From a checkpoint of a small transformer trained on Wikipedia: vocabulary 3653, a variant of Adam for these matrices.
Each number is 500 + 25 x the weight over its row's rms, rounded and kept within 0 to 999. Layers, rows and columns count from 0. Numbers have three digits each. The size before them is the row's rms in percent of the matrix's.

# layer 9 MLP down, 448x1792, rms 0.0405, rows 265-447, columns 576-639
105:502464513507520520508467497482541495515482483524490510487477522472467499499507459459534504477535494489503519524483472511462521519476485520514466510537507512510468501491448529517475490506504506
094:539484496496508504485517522512463519509500526479506587499521510498529492469499497497494494501481495484493509508471509492472481510511473504520502518544496527507515484514515531521509513479528508
100:462491521474553481510547507484471536532522501487488554548496535538486492553505517528479497495505466513488499452532513495522484488492521468499455497443511482487464506456488525485562483484505480
099:500477516485539477547483453500544522489501481463509505511517485501510481459511480479476539462489454473489468515500475470533548539469498543505562526499500462504498512503491523501533465497523485
097:464481481503532475453500519548509515468516533511503518524494461473500509475538466475478492457468451489466471509423466474500473480487523516463475480517454495480497448494507518499470495503503494
154:531531481496497542445473489489524542477516472491523517520506499505484456489545505492517494481505498539536473516522498550503482484531496547512511489483540522484477498446472542482456493480527498
112:526440466507483502493531533503518514516486522519533549543507493508529477491466508517501483473512469488492515475421497509495482461495500475539493479527468476499455420530526512527486492463498480
091:500531481513502516513547501473496504532542483526503475505536468475536497500488477483488523494520492506517460557487477481490549472451495468494475477525490503519478510518528510468481484472531451
075:449473545500480517455495429495529466460487535472462521490527550469533503513513516482508488483510509484497502527504526498479491530519487512484472533484494482504522457508488496493488515508517520
098:510490495486489521462526489518535502504517460502497487524493488502504518482515509501467497479500510512505476468526506556496461523520476537491496544530495461512524492490517522521471503496504503
085:464554534496489492465475508493506518427505498513517468522462534511537487520502473504454493508519492519488534488535512514485533504449500491525518503533525542506546509480497462475488511508467462
110:484550479468542485514482497512493490511522538520522495482476491508506478527504527454481549497489476506496464485480483488496513501486520517492499503478481507539468485494413503497520473511477488
097:484560513542498502492512493498503538508536482505505522523517530552509493512499491511534468548498486537496465476470452464520485512480533521482500497465450478482539512478511474473519510509476483
092:519464521494515517543522521514534497465502467528531531506446434484458509508491550485495490511501491483493483497452515483498522518507487455534491453484500473512497474493478454483515455456520491
103:506522484494486516506462492520513510502501496497509498541512475457512507474507556484510498548456485479505547499512445526479545456513507497490517468510456508489534546513462501482475507487529514
108:506565513475577485497493492500497480499487525510478483531509502492492503484495509521479517497477525482506495475518572485528526439523456463489456512472499493499505506496485498510552527523512513
090:522513481486514475489532505492438513522490528483479492499499487535497491508484509532482497476532479475510510519468548495560497511435487484561525511521502561517503476494549497481527508503498499
083:518450489462498505521503539536499501519501497461485506479514487496473507506485478491453542516509492492492462495480462545544464509539455517539476507517531488472512510479516538529560519496478479
105:485538515457463516525533498518564506516524574503504559521498500570525525500499470503492510449480520504505509474478471511463480498496480480492468501468527489502477500495497519486471487528463489
108:472493522504473510492491457548509484453500480503491489522535460502504484502518519505520505498484470490503474494543492519510526480506499498521506485465519539558510503491558512541502521461486504
119:496507525491514479477529494508478504516526488451469482470490480519500486488465450484476490494500474518473527484475549464541483450457527479505476472524480527548522502496504460506532471491529498
081:572516477548483497537457501532520489520489492480532479504488499490469493524467454481515547490543519472507465529489561452492504512497508507537533447512463515491491519499484454481525553510488549
099:507505489460520497534490517497537494527524469495509442499509454501493505512489479504507473514538475484486508492500474528502454485514563504475460515464473499515430453489512524502485462462504526
075:484531503493441502533510451555464495512491461539511509517502474490505491494497512515498508466561450513495455488544525491470489465568525511501529476516481463497492481514481480498537522526507522
099:468515489495476521496556545480459500507518500503500526430556472469511492466503456492500500509512504485500492497541458506519483476517518515494520516493517524474524533506496472479508487499551510
067:467497530501486495518493529535481483505484471520516557519534473493520511481496509484507515503461491492506486483534512458519509490543540452495502437511470494540505522475472528452487513537501532
106:510503515482496516498458498518484485479488469538490480482512487488497462517494519488467516525497470513493494496487508529490518468494567513526479484533510499511478459530488484496455503507534505
083:521482449500539511484478498520533494517434535445493494479558554486538499508513501537523462539545532529508520508517484504492484523517479478488492479474504484539509518471512447482463524503477471
089:501532452469481496472498548527485478520527491474531464498539492455442500486502510476523447486444499488502463476487534470479522535480462490532544512539470474518504507492501530525500497473474474
097:469540492464531479497476527483497480492518488501490473493506521446526510492485531477535521497492488519484478489510507470497484466516529472496529492548496534476535525474475508473493521493508494
108:538519450510525498490456482491469498503460477481487489508488507515520525560492476526477518484499501492491495513529456528427437487475485474449474527552502508497500522461504500476488502512525512
093:500520515496504504473532487531455503501545494513521467464504523468513494496506519523496482552501522469491469484499553507523472500458554527486462533554460483525485486511530465545515499568491476
103:479503455529545494503523539503500516471532501534519476515521484515534498482465513534532453449499522489482529489492539492499503535466549483467440493506522485443451485511490487516518484493477483
081:515454513503524518509521499515514483515487460499483514468490517543528533482487453471479492508467478485489522494504480553489505447489525512449523538500477490510513464501506491482489547484496482
086:527528467497507508493514496469457506559483480452488512515460535467532453537506531485483482499490485499503501520526480436505523469525456517522534507491461497487489443501463517514464518507494539
103:518488530483523482501506483500425482505515489494487529498515492493433480515491480517492510478498492510487478485485510512487526483467469491424550502523454481512473486491514477495506497469477530
088:485463491517494502478533493522476487458505518449520530450451440506519503482487527536478523471511520485495559477501462493481506512533504502519453506517525461447560509504536485442496493485531512
106:521507507472491508476489470487518493458536535524500466486481461442538481532507510532510523492475475512492455539503486526550478513464514503507555546518524502541502481475474511485500498502468510
104:472501500516502504566497497498509469549506492465473521538451476529523518472493475548554510535468534512513522446500493477500496497566449492496477464518539507519496532512467471521480525493464528
099:520494497504493510521491481450475499506519550434507465467535522518499467528512447509519515548488502533498474513472521506488473540497512520488490512591490514522483495522498503512532509470517527
108:531490542485480496524500499510537501472498493477519532539574506527506486511486501500505495474513460479516485528480545521457462466529499484529496502524494507475515516498477498465466469510435476
093:489475544494497493504476527547500503479496528533501468470446493476471473566515445503474459509479511516495524490483492497482572524522511528494479523508542455474549476511489514515480477449493468
074:519506497464561517476484514464454482484494487520488474477514496510498501538517478496497517487509484510525513499488516534507506498520485503508486502498460519470513512482472499523518532484550475
089:534533533506498474505454489497504490480462480485487556485504524500499504490498530547461509462497506486478462452540498551525513525529511477439553505488511474529517467506535546522505479521516492
069:477514543472491505527513483515486500463484486530492486502507522522488491473483490462475538482497522478485472518525490504508497481494500482509489464490488479516498484507496479471493568487502512
077:491533511472503498510523499489509531519498569474476463469465502505499489486509495399481496482561501516490504461494502547500486499498526520475513444508512503539511488499517492499514495497479541
097:496509453541499472504538496471494472497495503527501512512472480530429521530519489481444528478483528474509495483515495458509458546480539516465472436524526449474502483515539481507503496478501435
102:500521510514509507482511447485517485447548516538493523521486457511484509525532472518532549539499485500505449478549493500523517451529512496517526527496514501499527494471508516474528505520513510
090:479539508495477502492484470524541484489479482469500516545496508474537521521500488486495518514483523473483499544518527504478473525523505511463499444524497545500496531519500495480480520513483522
104:538467461510490487518479508534540515478518541481504557498487502486488499542466521484484517509520473494472514509495486532524512502516460512492525487510520483518510504544525490484510485471481454
312:486484535511497445506510528499494454519465517478447483505496480474530537515454478494504510500477491464444521468468491492496513497488502458496511504523459521509501493537517456511508494487486489
105:482526509526546504473494476492517504492489535463490493478516492503480483472469535472500471495488483506512486504459466453489479459485522512466526464509507542510501506460513487457551509486505523
105:491517490489465486496504489481496503478510491503499497476424517518473507514486492470496519471525487522489515480491473511525501485512491493477505487498489495517510503487477501525517552497430520
104:452514468550469505529510514491466509492520514497529491451471481464496487478493489446496497481537460503508504526531519483473507509459513525507520484500471505464482470529509504477514515486489511
086:494514519488486509501497463466526486492477544492482453490499464456471508442484520454470492517473473531522506489492458498476445452494492518500539490491513529541502547479553495514517502484511516
078:506530525511468519517514514495478511525508497532519507518483531488489483500514507487499521471521484486517502471487479490490527536481522491487534502546545515542470539482523532522463515461453502
097:502509458510512523502526489563479500473512582505493452483481543529498524533500528534479456505519522496494472513479536510492538487491458489493488522477483496521534485499514496549469514498503527
079:490498480527510477493504486490481486525493505518519485563497455516495503461475501513521488483481460518494481467513469491474483539502511509506491480494458445510494468511527506533512482527466525
095:472511489531483507442521485515488517512525534491507484499506487471523474501503464471519532514484557489506545515441529523453455477459473460518482447508488515476549451502542529472495516511506445
092:516525492528510514524515522490492526557518483483515480536503476530504492542485534522499526496502493486501471531498428459520481524525524505510519507462523465512495469508518509442552526472561475
081:467525537444487514482505545498493497525511492498502440479554497501543504503509532516504493496461441527515474495527508478462517476492512486509468483494473467549447529455480481525515503484533498
102:552481570500500492542510520502501505512530530470514461517551465529511505485471493525538514492482524513495490517530543504521469483474432481483486517487501524483483482488521519450590519523488486
084:486477506553522510486478457528535512541490481456502506509507517534507498526493475495496480499530495497478455462546493522524513524512494451498556472496502491524516506512474527505516526523523521
103:519463476513493507480492492532437461458518522504501470455514476490487495504497504480511484516515526497504496475510501503541479510462479524512504469501504475476524476491525503500511494512515524
083:506500495468515509436492492509538496546476479473471518492517466486490480480510487480452480511523515530503493535525454482503512514448515486487511448534507509508486474478493498527467497473451522
105:450553489529483482519478513446502510477488463511518533496517473538502504526493442528495533470460451528512466457544515521501509533463561491529535481515534518524499468470468482507488499495517502
106:516511488518488503551498483515521488489501482480502467508506530485490498526512480496473490537500536496474495481506492521505497487518477527525490495431547481494478492530500494479544507495525533
101:485446482504503505489513513519479525445526472514512507457503495466509500461504469465518519499484466513489503513509477503503464489512481515478477509515494568517511485527489459505510519492502476
070:532506527534479467529455512528471487497517523522495483476463512507542483525499481494518487488523506504479486510529471449472513531520521544510526481512484501533465516498486541466514472497487500
078:479473457522481483543486521505500488481490487483509565490497516514507499453516537524519540511531463492506508510525476490503522494497483498492492552533572503489515467539514487457479464467530530
101:522515516507515504442486481466499502517499535474496503541514480483509508521546482540512508476471489475493508524468540521501487503532495528479455519533477534489492515532478489523513470470477501
091:502512472502460505527501475500555481467508519501523537557501496530515494484508511508522484470507532505499514499480477550503464534462464493498452488460470482497497466534481481469485503508469475
086:493501514512485540523469478517486523537495493504525487458524527527524517477496513503545500537491494519496496498523447537471424489546507526442507526481511504491476484483456482515477514520483498
076:484537495479488506486522437520496481486492511458507523479455497487495505525505515508491488508543475487503467511527479495492538503517449475535487493502457469508514479557495471508526506529507511
114:507470472480481513472484490492509530458521510492518551502558533510485477526505517546512506499505505513511480510491488486477435485511505503537500489514470521485531421498509518494468464432513470
101:515495505491520525526493519476487499527530488490504505487520513517464511522497508445503553500500463522502483505534475485534535508521515534455510488470507513498516521513517503483509497456511532
099:505464500477506511541444517490519497513515503549499515471480502496517496453508528477536483457521486485513516524512509587525447486532484531505542491494502496489507530517504508510528472497526517
096:530502516580477473559514580487519475499491475472486527499470485482501497496505499491448477527497497526507507505477496468500472506482509535514509479498501468509500484525515505480491503500468471
101:499518481502529501475535503515519495430515467531491471516501475518500513493505483521509526558513508513497520476503489523484491522501465509458491531485477509472538452469510488467491552480480493
064:529533531519517504476471480490492487514493501517468476433469497490557499504500517534468516487463486506517495518509549502488544509503513521510509516463462507500535497472492512483487557520516511
076:497513534463488496515521524469489497508481510506474530513470483531512485469504521496477486542498488489499474469499512544481493526510488523534485412505475459488496494470516540487448497486487570
096:496498487460504499503536495520504508556511511528467457500507471516513520515494494501488454497487514502525500478505473443453512517555524510472514455465485513517514519493529503470475507522499453
089:442533474516464514478490477586496491499472524490521487533485459480489495492493532487540510554526452489495506490512521484519539492516505522471476483472483502547488522515504493472526528503487480
106:515524505492498496486532465466515528458549495540503518570539542520482485520517501468489455519529524554484490511508497522506514500518470526509467500539502535496485502486489517513491476470486509
080:495483515484501490489470513507508494480522548521493515515518543514537480509499444517529509518479508534500534500501504467497490523491491529497479452519464563488454523511488478468485496540505504
100:454513521531508496486522521511491509533503485531501475515494464513484503516487507515524475526485508491493536480529512459502516528480509474529474499513547507527549534491549485494485523501503465
104:498500516525532496517513487476485479523510506505500500444511516477477505492496454458482511463494496485498508496521492517513498453511509505544481530507461491534499493498474482497587511460506466
100:518516509500481499509533474475524471519508456550522470514470490489499518493480501462445518509496486491492445517485470495525485501504549522551528441475485450461438511516498499440433517495511477
106:539478504496503488472529459499518498554530490528486501473486473470521472526500503462500483501544483483500502478473493547526508552445519556505492562517522472514499490515466491523559441507492527
068:424489514533564506525515492501452547489486521513504519512483499534486506511473476517487422496440448519505487478472532507479480547515486453498502515501519511499528492495489493490486530492491538
097:523483516511497504524508491475497494485502473446514516509486482545483494523531513523502516469477482469504555468468513528512527550508505489497467451491488525529512458501539491534491482458490491
100:502419518468505494479449472478434485522496524446498534450521492440510513535495498508483523504492475491491479506497524473498484483537467508451532504558512540507478461500504502477479495494520520
084:493489479481467498489507492453499523522492503499493497469505481500537516482517555492496452498521500505496499494487496531516502505525476549455504486502519505519469533441500505456446487498445541
103:499524502486493519486495500492504497504500454521490534509502476564464519516480517482505526469501481501513540494553489450499518448495553531496430501476501520506518507493504485471463510493494497
106:516444464512483509475537484494495513533504454468478497495514529475525516507502516514439498483513463496508552477517499456463473477468470488494522470479465493523530537510507525506474485502550536
075:523497464476454502552491531543520496445477503501512498507495468495535505504484466512492549506478450486495560524518508511491495525504514474517490535492482479499542545438469529510489501511506507
081:506497549513505482513509513521506487505479521496469512489568504498500510503495520486474470455554504515492512453507485487513491547496499503495529496518538445483498498463517496473514530481472497
102:545498492521533518526456499482554514529504496529496533487504518473506508478483554523512499489537539492503514558500523490473482514491451495493465488483479548540485488512521501489499440492517510
096:501496509506510471530452515497497486527505472493519487459496491527491508538501521449487484506521519503476482501496524496491507558465514484504516505515510500490505486513504508480479536490503531
088:506497517510528533491485493568499491492529468506505512501521447487550506443522539487499505512495484540510521503490438476517517505516507474525509512501548549470456509467460460507465495497472459
103:565502499482477466467473481500556448486479474532507485509529475488511510484497492435484520471497480453490483512524459454455463528516518452494499487525547526471519479507515515540496520464486506
102:492518496466494508538441525455498517531487484472522515457528473469526468525491507503533492474551519491500533514493488433488479484465471490484508510518497477496501408517454500488446485490492510
087:491544520481504494489517513536465529462479517504470505468543494502520509518504477545496456492503505524503492528498521512491529485481465523524499508493527522538538508537534474527482517469527512
098:478484498479521509483534511526517507476528488505522526487423461545528532541508490526496464527475488518521503559473457478452490505497490521531434499502474452459495531501505515497541456531506483
079:485521497509449519543468532491526474479478506501472478496464476520505488494496484543486478480501484522507512493538524540491460502443518550536531547493501463496534486451502464546501558479507496
103:528512530494501494486498518534497509489501475512513499476488498490563499467510474503491469511514502470499453478450484502482471469480529492493509480462534475532508480474518534502507445502498532
067:502561501466501485471489525460449503526536473502500500509520498488528512498510521444475498509525484519488538511505513523490475497477505499485517519474505478516480494461508521491477521514516492
103:468534483516473491468500503490530493524506438513479528519488544518537504485500514481467436513464488473493540509532495498503506500461532502577473479481525466475518489516498469539435488514513498
107:501524498527534504480490526486550546504508460490503508526454471530484496495484518554493500515481501551493508518451496508500479471526518472510475463476516486532450498528497499517514415527504494
105:459440500468482491505468499496476489487483494466487422508493468473519510503495477521503525504461537508498487511478477523533490477514498511461480466533534455526519551500531514509503510485485474
098:540490479455527495507512536451518501523493498519501563494443490502480468520519501517505513486486504487512454546519503485500529512527512525564508556501501477473507484507519495505513418549526482
083:498481495507509500531463506519474507529478525498522515532502496509447500521515485476482482531513501488489472532518570477508490497481514493489487497527535512537489524520507513523466526502523460
101:511527539497504495478489522517513511521503499506492514506484475490518487508507469460514476448460437488486523477465494500479491526514485510463457518518509522460481460479470482534524502514546531
095:508519500559452480454466507492470511542504508511490585505492483505495505556497484503514475510483468457514475500506467505490460530475518533509480518497541500527453489499528496521526498473481437
098:517496526548479508528512488525505522446498487517488496518488520531501480489485514505553473523483529501504513418488501512450506483521550516461526520498505510501501527468523505519533501497511537
086:515467508473519483501516488509516481507545514470540487480520496521512505464498478502526456587509504510494507537471488487498443509515544490542507516508458524477551482512540534559494531464469468
158:519505476505477541487506495517491500457519483495541470494510536477491476489496553511518462490545543482523473511527496519534555504514483492494492470454534490484549516452498525500472501511525509
074:526514515466496507469475499473449512496497455471483428510485473508537501499463473495456515458498473523490509510516467469478479516477473499526459494498495501492501473454474515490546567521502524
084:474456483467468505476523493541541496462526480528526530475449501553499465523524527460469519483514531489526537492475436509523576505498516562457491477464475475484492479491501502417443523524524460
089:469539487503489511493481543491457517461496544502541484477503475489530479490467476504474495511491461516510482516537490440514459504488475481512513564483485522516486530465480525544468481536499545
079:531489501509473491509478535500482509459530523528501478541520472501504502499520486525514560491488511506486456498507474485504472483525484497524483508518513501529522502518479489489487480484506531
080:473521522478507494498504524485481519516507497533486510472460480465499514483479526494506511503559518458508509474510520483459534507531483495511481511496518469521451517467488547528508493488476514
080:503518468531494505516469501537467488495523489512506485504495506464489514479483511475465512520532472504523508544498470492494493471503494503529520495511487552499512578452480479511500506494526529
104:507474512486483486504528510537485496522527463502502510494510478545519474567500498527480505472522501510494460513523490497535504504490538513546521485541471508512475501458513498513481475514521446
097:491471526489488514551530475520462469496476509519498534487485485508484525527494542532484505480464459491496484510497505463509516517531473476526457502488485488491534524492526523477518469499470465
129:499447490544502478469496522486494468477476541468475512475527478461519531527482509482506541479473454482485510511498530500503485467522494479509501518516490464509454521488516494502518453451530473
086:471474524473497503519490511470509479484514492479471495486487518518525477481506501487463489488474512466503497456490526515509514537562464504507492532510443524458515510515490520552492542496517463
090:525535512464542519497466504525405504504492501509525478520484521489478479487483488464503517453493494504495468510508508457471478492574455522530513500502519477489463479467522539554494496539486490
085:484511532503493471460467491480511492487482506484522526498524515523512494499500487456487532469546539490502494528456501494483554500504479533518502512462482484508542536507478532504529488522476506
091:509554518521481503501491500477477506476520469480507529477506488501537521525486549463520489507495492484504537513469492496491459479497489506513511508487457498495507513473530521540450567505476514
114:492509516517438507518494547508481494508508515530489429514470432512529488488484491498552460519442507505477491520466494471495489449501519492493520469490484528514485475480500468485496479505538495
092:468518529487449495531496520495479514472550535507479514494499493526502498502483504531454483492511526462491445473511474485527448500488528490520481478501510489537476503530508476484484483450501497
093:465499512476498520511478530518478484537497503542494545519500496503501489534503490526476522533452512469506494529476484504487521483508557497463551511503499469516515454501496489501554495482515504
101:531521516488493495459507530540507503506501472551466501516479464515514476498487485504524533549476476501496482515483491508504480538497535496520494467489506485500525515488531500510516498488532524
077:520528532432494511516532509487555488500501495496472465498523523506517490521475502509488522486513508456501516507470448493505489460538482493527498452546494481571488537455474519551490490487562493
081:477494519480524505483505464534429503496498505506492491496494514493494480532532572555520516489457501475479494483481507509509525476469505515557489519498526455495560492508461441479474482494507465
100:459471494503516501469486499516525512505476487409490497501496476532486501531479499490494502499522505552504507498489459499481516495517482490418519456527487454515522506498436519497503510550494473
101:525501520523463507518455506504498483536500494459494471496525488509499498501501487520510510527497470505485502508483468515505467493513492491569535513512489466493512442507523520497536508523484533
098:526497496527481495472501481525478513485497511471489488488530473476502514480497465548475503475491507462492483433463534531457476511480526498477518516522478487504501521500518536466511522480509525
100:459537475550501503491490524443520512506511482465484521491493530442444508484502534487476537515473439476509486510529504475500505491516448488501555522478528521537473516570551512482499527490489533
149:464491496518493459497520510512470478510474527464457480497495485454518556504499486478538479484509509458461518517470494477509539494518491496483515455504497519532533516544503476511504483502492483
099:548535492479485492485482475479534502473495477557513493464506495519549492542497467471565498509499498527514481520461505479503488527522527519508492505492539511569491505492496460500495482537487525
099:496520462553507521527477515511512513502486533482496544519493488514494494498491490482489504495510518524503579458480468498451468486517507446520456486472517501574470471522488504477504469489498476
076:503508455491529508528509468470453505509513506477497456449495496488493487472486454489486519492548451465516485508466448517500481502491520498505459516518428506485523527484483512512526419487475478
068:464536495540476490512503533579495502499516486474487504496438498474522499511494503478540507520483517529518520434490517472489490477516537525539515511518459526459453513507508473539516509510501479
073:514466501527579495527519477487483489521480495517508454525500528524477490502494482529548478461495452510490525533460491483498492523525533476486484586487498498451479455514508493478498576500494480
091:515563481498461519493490506529474510521478536551545476510486524501480482453524508510459517507544474493507485501500530486524490538493468517502499508466455487505501501490535501532491528469535546
083:497498483521491528549484513535489493492470500549518492470514505483495519479523453506518534487482465493490527464560524521520515444554539490498525460499494489437498509458492479523479553507500484
103:523523491534470491502538457506477504473488499472486542489543480470455512487481499481527478476524514483490509498486543483490497511482476517454556507515512504492514500511491471471502508492439539
090:475521485531535516567542498508450514528488516504480478537481496457491534457498511498507547489470469483522484499451505440513526514541507514509462515505456531472509435511472451524504465530525477
071:478560521485455517502500490504477524537536490533502501482507531527514487512482530519496523534452492463492525497518450499518469513507534523487509510527516497475499550521486498482489460516483497
096:509501499518494502490477513531507463504486488482502475461485521514497510525490535522473491510506480506498460506467486522533500535505529478501515505503544499457487533489502475498523538502529498
079:515505506530526505522487501510444503558500484500516510449548532511512511489495495441518531495494493498502487491468494504506460495487525526521505536490471505487478504466482471552497473530490490
089:526477501527565507523483449500469501498532481474545438454484481468489535518484506501491511549526492460486512541495544445482456486462529503485483504509497499517528460494530546483495461479514507
078:516491541471494490494500519525517496496474520519509498550543486531491523479500510510523491529490432526509474463495504508530462528553514502527502485487514482498495534536489495498536527524470515
099:489496512527500489492499478471505484487523495504507438495548486502513499493480419500504538506477508518495587495475457515502513466498514488449515535535476518488520507479490518536526536535496476
094:472507459503507494524514515478493504463461536522512507517538508504450536542526537541519522534501499518491497520500514535499531480498529509515484491482450482453514515510422467529506501502510488
107:486536501494517508491479542455543503489488486509481510489484501435459513478468513578502458464528487491485556509472540470508525508466494478532530506532438532525496524500503499465490457509492506
100:502523518474505495456496491521495488484492445519490489502488490484522517508507513521465509531529489517495481522476454512510500501493488511505526455504540515490557518514489481466459477525493521
088:510513509490498494513483482543589477553518511474476546493472470504513518478503471544474468504492492505505491495553537526488471493491518501513493500504519526557545523487589478539513501500485554
076:447477525510462509504519484492489507508462530500472470520497501517482488517495505465481471557515548509503494501509527483499475538517526463516518526513492514501479456513501472468524510509539519
071:524532454508522498528512489497487506455453485493490503507526519547457493494473526513489473480517472451512533448536485516508474499505445513534475444497505515489527524475526535537504530488517496
336:485478536505497446508503527499494452516459523478448489499495474469525537517456472499508517498472484465445524471472490493493513501487499456496511505520462525516500490539514457512508503482484490
071:494532464495531483525503506481513504496472514483513487469453463564486518498517504486476502474449494521518512486509521494469495493541535508540530481464525496461496503512494513520510493498549518
095:511485461511510488502529492500476495528514506529498478524491528511490499499483497493503440513493519457503498509506530530475497507446477502519495506525454478479487492466482507464523561564517513
083:443469477569527505468500528499499492472519527520463527465523478474476505561517550501477450474533491491498464470503475508510464519536446477489436485477481509525515504483502511475476451493487511
067:510518460539510495480494496531459490486507539499471532459499486523555532492496528512491492496501486498495504496503496466508533520506508502503527487535476520525537473497527523482500441475518490
075:551457529518528452537512484558505496520482505503521480460563529462522494463481503459498526468510460480492516460468498490485511464520498500533471519508467513508551541467470484470460540531517484
106:539513497491512505544490534502511528503453458512516543522513504468482516475513542486498534486527493479507531482500506531491451469477461488497468511483518504516468507506490506535501457522460505
093:480489485525471500483504537517476501523522468502505540495518496483514494505513503518540519442481517574498514516484557442493538483497471460478476501487493539443485508478485507536475465510496551
105:529509517501479520492489522495507489438490488474499524538523477465476516484517479480508495438574537515493499543489479497508474516518502518508508505521510485469481509473464510517496490498489543
122:473513528524478485513479527501503512508505540486489513530457504531523543532475477514478484536502524465484500484499545478492502500477492479549475549510497501512492497513461490538488512518503508
099:502492491478522496473489505520523522508538526507518473555486477554499482522518496515489479494453502489507543506492518478490493470483524473517509534513489472516472499499527504512489518500523485
106:485496470499476498494545467553542513510495504497476481553541507504482515495488486529487511513461524489491502494550503519474514461484484508509439528503520511525475505525514476534497491474455496
096:479500479502518494511501476520523495516478461500517444536485505439496509459494477516537480520465480502505487513529505494518503490498511470495512485465543483481493494503504504473481492477508502
101:526518498500414499500503522525536509511510517508497485491499527531494523477490518490501529497534500537494496533490498473499505506506467507481487517478523537503494511469473487505473502494484528
077:492502447470526498499485508473496489494503507547498502471512491527532475483497478468503517509496480492502485456516539515462492494487497498526525512497469527523509449495460550482515505456512515
102:495469511524545484495531496512488471494465489470507510460484450475460508516472476523453500444510503491508545492464516464495537509498525481503492499511454519490543488526520494534486530523460510
100:520532519474509508494534506482481454506474513474506526535554476493501496491509499502448562484499470490507543487534455493497491487547497480460491534480505504498500465502508514472547524516517505
195:470506530521511452544499514523502497524482518508467501521474496482483546542460470515490528492448498485468546512473512448462534494476524469493486487510447507505502479545522471513517486471505451
104:531512452528501495500537511522510523457475457431502504539516503487515503507479491510495472506497518518500531478496493452483496524492472496497517480511490466473533492496485502510461538513458449
079:475531462497467473481528494502504482530504514529512549473500520509529469480497485505458528434512500472518493511490474537510492502507499511531509530497500446470509515499515507518472519491503496
102:476484450492492495460557504501516515516491477507502518505471505461506507506515516512503493523454458510497493523513452535501499472508502489462475505542504508512459481528482535434449472535514473